{"n_layer": 16, "d_model": 320, "n_head": 5, "n_kv_head": 5, "head_dim": 64, "d_mlp": 512, "vocab_size": 8192, "activation": "swiglu", "norm": "rmsnorm", "norm_place": "pre", "norm_eps": 1e-06, "positions": "learned", "qk_norm": false, "attn_scale": 0.125, "bias": "none", "tie_embeddings": false, "parallel_block": false, "init": "normal", "init_std_qkv": 0.028, "init_std_o": 0.00492, "init_std_up": 0.028, "init_std_down": 0.00492, "optimizer": "adam_variant", "lr": 0.000799, "beta1": 0.95, "beta2": 0.99, "weight_decay": 0.11, "lr_head": 0.00484, "grad_clip": 2.0, "warmup_steps": 407, "schedule": "wsd", "decay_fraction": 0.648, "decay_shape": "linear", "final_lr_fraction": 0.0, "batch_tokens": 65536, "seq_len": 256, "doc_mask": true, "train_tokens": 627900000, "steps": 9581, "dataset": "wikipedia_en"}
Each number is 500 + 40 x the weight over its row's rms, rounded and kept within 0 to 999. Layers, rows and columns count from 0. Numbers have three digits each. The size before them is the row's rms in percent of the matrix's.

# up: layer 8 MLP up, 512x320, rms 0.0458, rows 312-342, columns 0-63
# down: layer 8 MLP down (transposed), 512x320, rms 0.0415, rows 312-342, columns 0-63
# gate: layer 8 MLP gate, 512x320, rms 0.0452, rows 313-343, columns 0-63
up312 099:555576451428505538486529489404485519473484498544522532513467446428455502460539517536533436516554499503518490544481487520504464469560565474533442493549536479484494537538452536523494462515500450
down312 092:525541450543493585494490512548460487521444504527514528501541468518506518464494474564474494436435444503496439560427442490468569434527439516522474467532501486494458493485510557495435515503483514
gate313 105:513473479500447512487504525440520535540485493486567547417496487511552531469517479551535540481545532565443542513502440540509511487552467472486483501485458482529505482480532510449412503454510540
up313 103:498495536519444479557434496437502506511457517618501476562573557488508413501488536522414466514513458473545504503520437494501606478463443490531446500470492587478591547486486453537503489458517577
down313 110:589571542545541555503553484509504420485478447501488513498487514532466498585472470497523479501501481491456549554607508437463532428459517542482497468512476444485485446434460544538516538468500514
gate314 096:483455502479437537511567588508465525460496600451475484504439469560523522459516484514517525491450483495509463502447509535531475509582474436507538501464487459571454517446548445512465475535519481
up314 093:477477497498526431523511445522465473511480523490511563428484438490550513454464460555456564490555508493539550483469531497500522486494523535508495443584427521570479573478506517487437491452550521
down314 095:538505556543505538513501586543488449501437542519482482494510499519490427507499575401591482484453480486441535492543533524504485497431508503452537505487574566410512432420393494470437474522420502
gate315 096:511526505456453456507458489463576442482441528484459500628458559513479532535453491495446487523517531609427561528542544507498478536469494467505554514537442528484563483535503528462536436560508510
up315 098:476440513485595462529521446574527495445484543485544379389419524493461569520527458534578547511563499518505502545562499564524486463511465559466497518501537500486465470501471457499462530516458550
down315 095:511486459414514499498401480462514501496471494531584583521476476622560475526536471533448490544534563531494522520446431532512494513492472500515541467426477447483534492567494472536561527473510430
gate316 083:525552484560451509528530484509474525458433484558512516468457563405501508560478545542522526518553470529446471478488487548531454482533486467496516521565573484491492515450507536453415453495493531
up316 081:465526493480416481539510473468485573444554448505571535452487466487515571509508529503503482459488465513553464538451452573520522501505449448485498448566529473479461538512419557426451496493512518
down316 081:544522543456580487511498510501520506518456520485452481405466538431533445462528435483425504484500505463476487503571523540536457455578452500536477601521493496437548484459462522510486501534503531
gate317 105:529437505525547545465482521477484526419546557520595528461494525487502483496518513534471504509493481523465537493499524481495516513543475546548494456444577469579505488514496453524474493515554502
up317 107:530578437541479426503534424537507510489508509501465453461506487520581509537574512550480570518483534518473491558521581533432505555518529413506462450518536462548522507506412515577472543455593538
down317 107:468515488491543570525476433454542482482438474543517525475535546515483540584500584449524469482494481552548484485495561505462481458477590593528523529493564415551434516501527481456469451460547484
gate318 114:475511531503466484559491529422474506501501449506499477545479468495498511516549535468503536493470500491479473466543519439420517525481506528480505480454506461564502556491458454524498474579519568
up318 118:539528499539511485517480491487448534538458462506499446456512479432444664551528484472577540475507515504525493589484525550455503463472496538534423581494480486513453531507458550507543476485592541
down318 119:470468526532473512467485501475479431529494525495597536491545461565497518436503526538560480514476466587523477493530549510493516491579540464537569529556425523501426476486555480565464508404488532
gate319 099:527450451473526495556461518479523441521516502453480522530383521607586515588478510501501532532531512547424526453432478529478460484534526488481509552532447530429516470466513478512452394537388564
up319 093:528549457518473535417534553516524450542478464461557502464578501436570444430478567436458441508458469495453563522494504482544526444461487458558426482515479528462484557535422488499554518532523504
down319 096:509470500466532471501489515538479509481481494572485566435474449585482503572489486567562559453549523560554513465505522530507450528529546552459567485482566495486486478532572494427466400566418495
gate320 104:417460508422507470500507540497533549533458533500441468490566470551499477486506506480442478498528520444503482539464423534410564453461582462519543509464547418483524453522503462511472540538515482
up320 106:515439430569525524488493579508503490577471479471497461517532522564558568496570469492502594516434472349508470543491480449472499521461520420552464517587457467482551496577539494573470505537455534
down320 098:465490576539501446557502518515531535499527514444464514532602482494472489528494439460501495531521521539541507508466444522570457509514476510501561496466490587474470436502439510551559465521576441
gate321 106:420474438549470420444540516517550518529514479496533508474500459568521457510570472586470515521447602482452496466420525451492532471484465453505518469535404507521523519452527508470539565566488559
up321 101:507489499532563483521486511509498513487551501504562507553528577494461474445470544509495425520475488517460549495574542534537448498512457475434437552486501507459564474465416422459491561557501428
down321 103:577543518512525466498540489454491459498509552531526503429476435490533534525479435545499544458469512485534504503437481469481455468578477467545550470540468470526485441511519525509525489533529597
gate322 106:460490507489559456467529524495459447535453489565470536466512464580472500550536505455503472536543588541425515448546480477477542475481530530522513537456527450495568403510520481558539511496478466
up322 106:501475496521592506523498499487530427499455450524427475474472516500497483556517474476458501542585546587453513483511476560407628525454491509500545491477481470448564474474500474551483472495432501
down322 113:494412474427525503496548534542471431450452445511507449527438576522479522475509510498504525515477449509514504439488426499501478517549418503517545522599486509457498489515528430469482495489456529
gate323 098:385460491525547422471593481528542606445490591472479464487522451526502522483493491574448522529464517525495473506451492493557444487497457488529498504540521488487476479466397522432508464503571477
up323 102:443438449535531434470552553542510554449500638462519470500517511489543486434498486559487487494455523465524504481453492504486430476569515493476501504526500500508449424501474504476525509529485449
down323 089:549498508483503534523461522473480466528492497540506494514512513488475511564525540424524516517484429442491465532611547430379523494451506493493447527471457525533471501475580508554519493488451541
gate324 097:528536480464494509455508477465515542455499477459547562491575472536501465403488524542455411491512503515497530418546524480539395524542607573434526479486503471492493513507557479467507517478503484
up324 095:450483515542492469418479475521504497521454569524513507451539542451491541467489486541541501489515550493466481588522449520501462481432570578548504392468469474572478491538453477519437557459492455
down324 099:469485527504509522544517472481504474557498485444532544464391473432424450554500486540496496482477533477516522397450522490544523540515450467468505473538490520521574503466504482538513466480497531
gate325 082:529508524494460510537467391563568518488471579505503595435486508529556466431388537496512534518513583413517510437515485484503466549492487523423498492478463492507557458488571473485470449487504444
up325 088:499510536498571482512455497539466559444532436508553507518540469432491555437501471436388494506463552437501494472569470508515483501492462448512560389517520510527544510481521476498485482411471487
down325 088:433487451523489447553475456522463511578423562503527458527518505529535484440451570506539485530515526506484475423508536509508510571506509491504533468560441502454442509479558483509471461465428492
gate326 083:535507480429456514434509458531469569558483508516526460502496467492565544505488537562560480495506519486429488502551487491544417547476497516522504500519532524458507526490459540501527485444579495
up326 087:536486413421466473516480515597469474512468516486578468414499490537519480456463512494555468537575506498485449524467492429511459514494543467540536532471424433455554534552470509518463497536486492
down326 085:427467508501523445521438457464540464443500422528517419434425532489479454380476476506493496569451510402513497428485438478536610514516470445451510511486528587455472564518449526524519508521465526
gate327 101:453415545518465435493497502401489460452533514570497466603481527530454512528558514498491487464448576528526493441501508553505521469529466484470507449512496510515493444458549449496487477496445505
up327 100:504537552519538422471482559474467412525553549504482449534485502548413486561511490448481589541472531548534462476539473507509516521415482513449474392389437481557428529458509453510494496495494527
down327 104:466517456512511505476446529493486428513514479481562532558430490518486523492579453479541421507511475466540513483552452529522505516504434535577503533510547518526514444522554505526490585497516557
gate328 101:517558488522489414503502474431444503476528510521572448491487497513511535505462487557447474504493514440526424499479493542467501535587474436490486477463439514487480473490488468452493489508428469
up328 096:500496487541521485526455527535564507491508427474554510521501474493491501505523444561526575444491495505516539532481472529527527522527603532430514464555486490537609498521498535442483406464504472
down328 102:532529529442471529524508514550593459436547504479327475571493504479476484496553484496504502515503486544480520448550515519509489538486502529520475451512526475439473505504513523480524497526481559
gate329 102:470524503538529511483480530473523494485523481537527476497530495500546569515460465481430544481488449471465534447506550470568511514528518482400484498494509525502487413559486579498578513529515547
up329 105:453562454511542475452479484503524522469503451477486418412539450475498348434479557525467559520508483489481481517553510520460451531564535505511536459522505488452467454469452467495474506517567579
down329 103:463575516556533537529494449447568503494519465459459499607579571499464512442454470481526576504468481500506525495529522488514520524543430512467507455504481560448561471484548494529513488493471453
gate330 105:450484518528538447517542493451459484480533497500509488490449534557518518450578540535442541542551531536561548472510493475519526533506424508485531562465463499544508428531551431574520477601539548
up330 102:478555517522461437510479478495450340432459507483465545415421482548463475435452491443505542485528464564432569470578502417443531526452531555511567538440475538557546472560533419487478569489440425
down330 103:497560508568423576491466540483552543554506458508495509479474427510470506514446444409470562471451481478510492520501534515478468474465482453508598522503529505473502581486449464472500522527519443
gate331 103:518510487465486583444476488473548566378572508550484482523490561529550483439506533510445513524505494555418567563537491564446491506546528459511538490500484524472534498477506529502505516447439491
up331 102:508521544542430517514541432529483510592502536503524515433486437447518451402450437546464500496499491490436427507532473421459512539434468482532518516478524473546506526570486462467553475525469481
down331 100:494491503503553456453493530468501469434501465517564491564511461524468576527610537466552437493518543505536497511495483499556497526582506534462526534470494556469506510413469441496507518492468533
gate332 099:444458465511533483523523446493508520597477478492523421465475530508497541510546514424466512584516558539457460571459519484446508517562459450499439431476482447475449434483459507554467566560516533
up332 102:566537587546503461495397519476450485401557442444441600533492506510508540441562488496500601496517524499459513467463428474572555440460515526573485545466491585542476562463506538441515499467575565
down332 098:437566438531598538543544534496447478612584461443483502514506507493486465532521469516520530561505530530461542477442457500518437490484544478488509543520469496528497504642494474551573526511539503
gate333 097:455485468543456504537595435472489546540564500500508411525450582423471462455545514514499490531544535552486391522524546519463550526468499495456528504527476484538491463449519453511500554582536541
up333 096:451427477560456418507547462532498483571557457525521412504566513468462432560488429494441449535471501435560486482462504506478529483445537523456518553519455477466474491532606528599564512479485536
down333 094:484515547533556463490467509452496485520426501502513469488486472530539523527567507467471547520489631466486501461488521515498486544433483466562483477488495502460503483409544548470554509541523443
gate334 104:481475467535426406593532490529471484442485460476545435586493475555503479544505412529535470522520488589549486525499439552474507466531451481438485484537479479480460453518529514574494474509481503
up334 097:463509520503503546575580544540520472544573558520460521540502471438524519519500493508541541533492576559571493482476497547481600547492508500493500421397516481496429439590513547486482522506480410
down334 103:505514498514489478520516434519472499446479520522540480460547500572484441535505510557479443475526481462480494508428467459572504469531497475516450548537591491546565572469506518490563575535468513
gate335 100:572470490538421429525512508547426459478512520439515570462484500467499546508432485459450551539425593498518494505492515466430514481530498424502411563496539489539499510489428484480485501512528500
up335 098:542486484551473468438423510534494535514469456490476491496513460484470477490440515476535482487463495518453534509480566464510478466459429505517496418497539434483525539515504448479465506458539455
down335 099:506516516558461399529442500535505429531479518483481502457520437419540562528447444510450505497439571496526501498455460546554490505580474558454496567511533443517461525509504512472486488485545493
gate336 101:471486477513619506449519579537456413499508511476540513512493502552525497555534495488486465492520508527461502506536519553503475508552540619543503524447457448587498415528494476487472491538455488
up336 101:556563519509500588525543459472519523472500547571448526495538444476499493504488508535578502514515573490482495458555577505492495509483537538508517592523478548495502508484494503547568466528544495
down336 104:537460538594471490483475462516471522495548457493506466538525476444481532440379605518418550522500474444502485515445557506474526484467378518417509464522550511525459547496517432438389510437483571
gate337 097:400398499474515435477468478594550466521538509488535437527455535503504508466515554511485560478474560491482446444568482477459494524438442525465539477468489498567454570450454444489522591567565523
up337 108:548547532502460530529547501488488541482433414564465528496530523439497525560524471467551516457389475550423514565482558545542482493545518473550505551566498494473542533474501558471556501420433539
down337 104:507532464605488497482579505424485563547541552511561541516495452447485451536466448526470519446456542466492471543519603430550491458529530514577557563480529386551494512512544513470575508475504532
gate338 108:480511486568515481522556492474525508534488536547492589535567522433501563469544538528544465517542575529548460574516496505491534476444484539576486474472526490466544530540457536439456514531488516
up338 105:505523478438558455474551340512411560494507598502547497583485550519475547501559538510545499507529537475551504492533536523497457454487477565517520476389519501509570586530481480498485553538544464
down338 107:482462483525471501483541562471535467550567438452486519381504417556472506522541436485440543489499530392486484504494500466561533590541555398517559507544500518436509425528506508524513526449466542
gate339 103:531560517496440484516551535500457525490523547476549509500499551546513480529470554438434472495501595555476562420505476522523457475515560506452511510478490580522448468496524437520448518526450503
up339 093:476467529526540513461453531545558472469524485497472426557573412521514560533538482426452463500462467421473506533588482505516479508500527497477482464548413478431516464506451445485470432483559512
down339 091:561538509513405471504590488483415541465522498479532550514445546499479461543452519575506491496519529542500493426503488516490462522530542541476456551482527513625454486463515542471495552460478500
gate340 091:477549559488526454463545487542477495487482434530491420570507479444494489510560601420475537519524549535424489487461553520492500498529567444492522523578500562460479453517440550466487555538494537
up340 097:497550545533522550475546542529494464429526468607464506508473415490493541494572475539533465480504439523420512565480554573484419568527538460500504493575579477490470496548497506490504564453484497
down340 098:508492456524505517482544439454493492526530483528500516501468573531527551454486546520422500499495458512583544496525471540461557474532508518596460493412490495587547523516483468483517468469529471
gate341 108:495433463572479501477492464496540458460500488498460499462439461541489482539503477568460516537539524556452439493502489483555442502494460521521543467472453483487520499560499483460493566471488498
up341 114:467518481517464419442463515568534424492545483524495532494517498553593516503454433530492479507476451472484504458449514463497479484499480462470523449437513535547513458527488438549544467542410490
down341 113:482548497586566537488554525475478485449488479548481513491503435455502401523538463431487418475547526519479519555488486471486565445545561516580488488544441516409492485512530514461480499422546457
gate342 108:597466522557451445548522391505488497549478528552513478506517570489503442506516535514487499475552472477513588476464570505470545518504557531519537536513489495443466526513416513439488440517499504
up342 108:491507560421472433425532532434528495477466539521489540465443514512425509547500475538472520491554521502533495507491465469505485487523473533454503522464476490477450521517472480442513461472512467
down342 107:441534470495549488558421483498483510484382485543528458532452550512551539433425475518479515492517500515511468444471530568505556380520550485569448464472532563538494557530527505502494597479529450
gate343 107:465523488580386452474480531485428515506453502526485530497551472537516527538518538451556516491464504525534499445453491507478503437500459507525470494543508479477590472526507510485513464423524470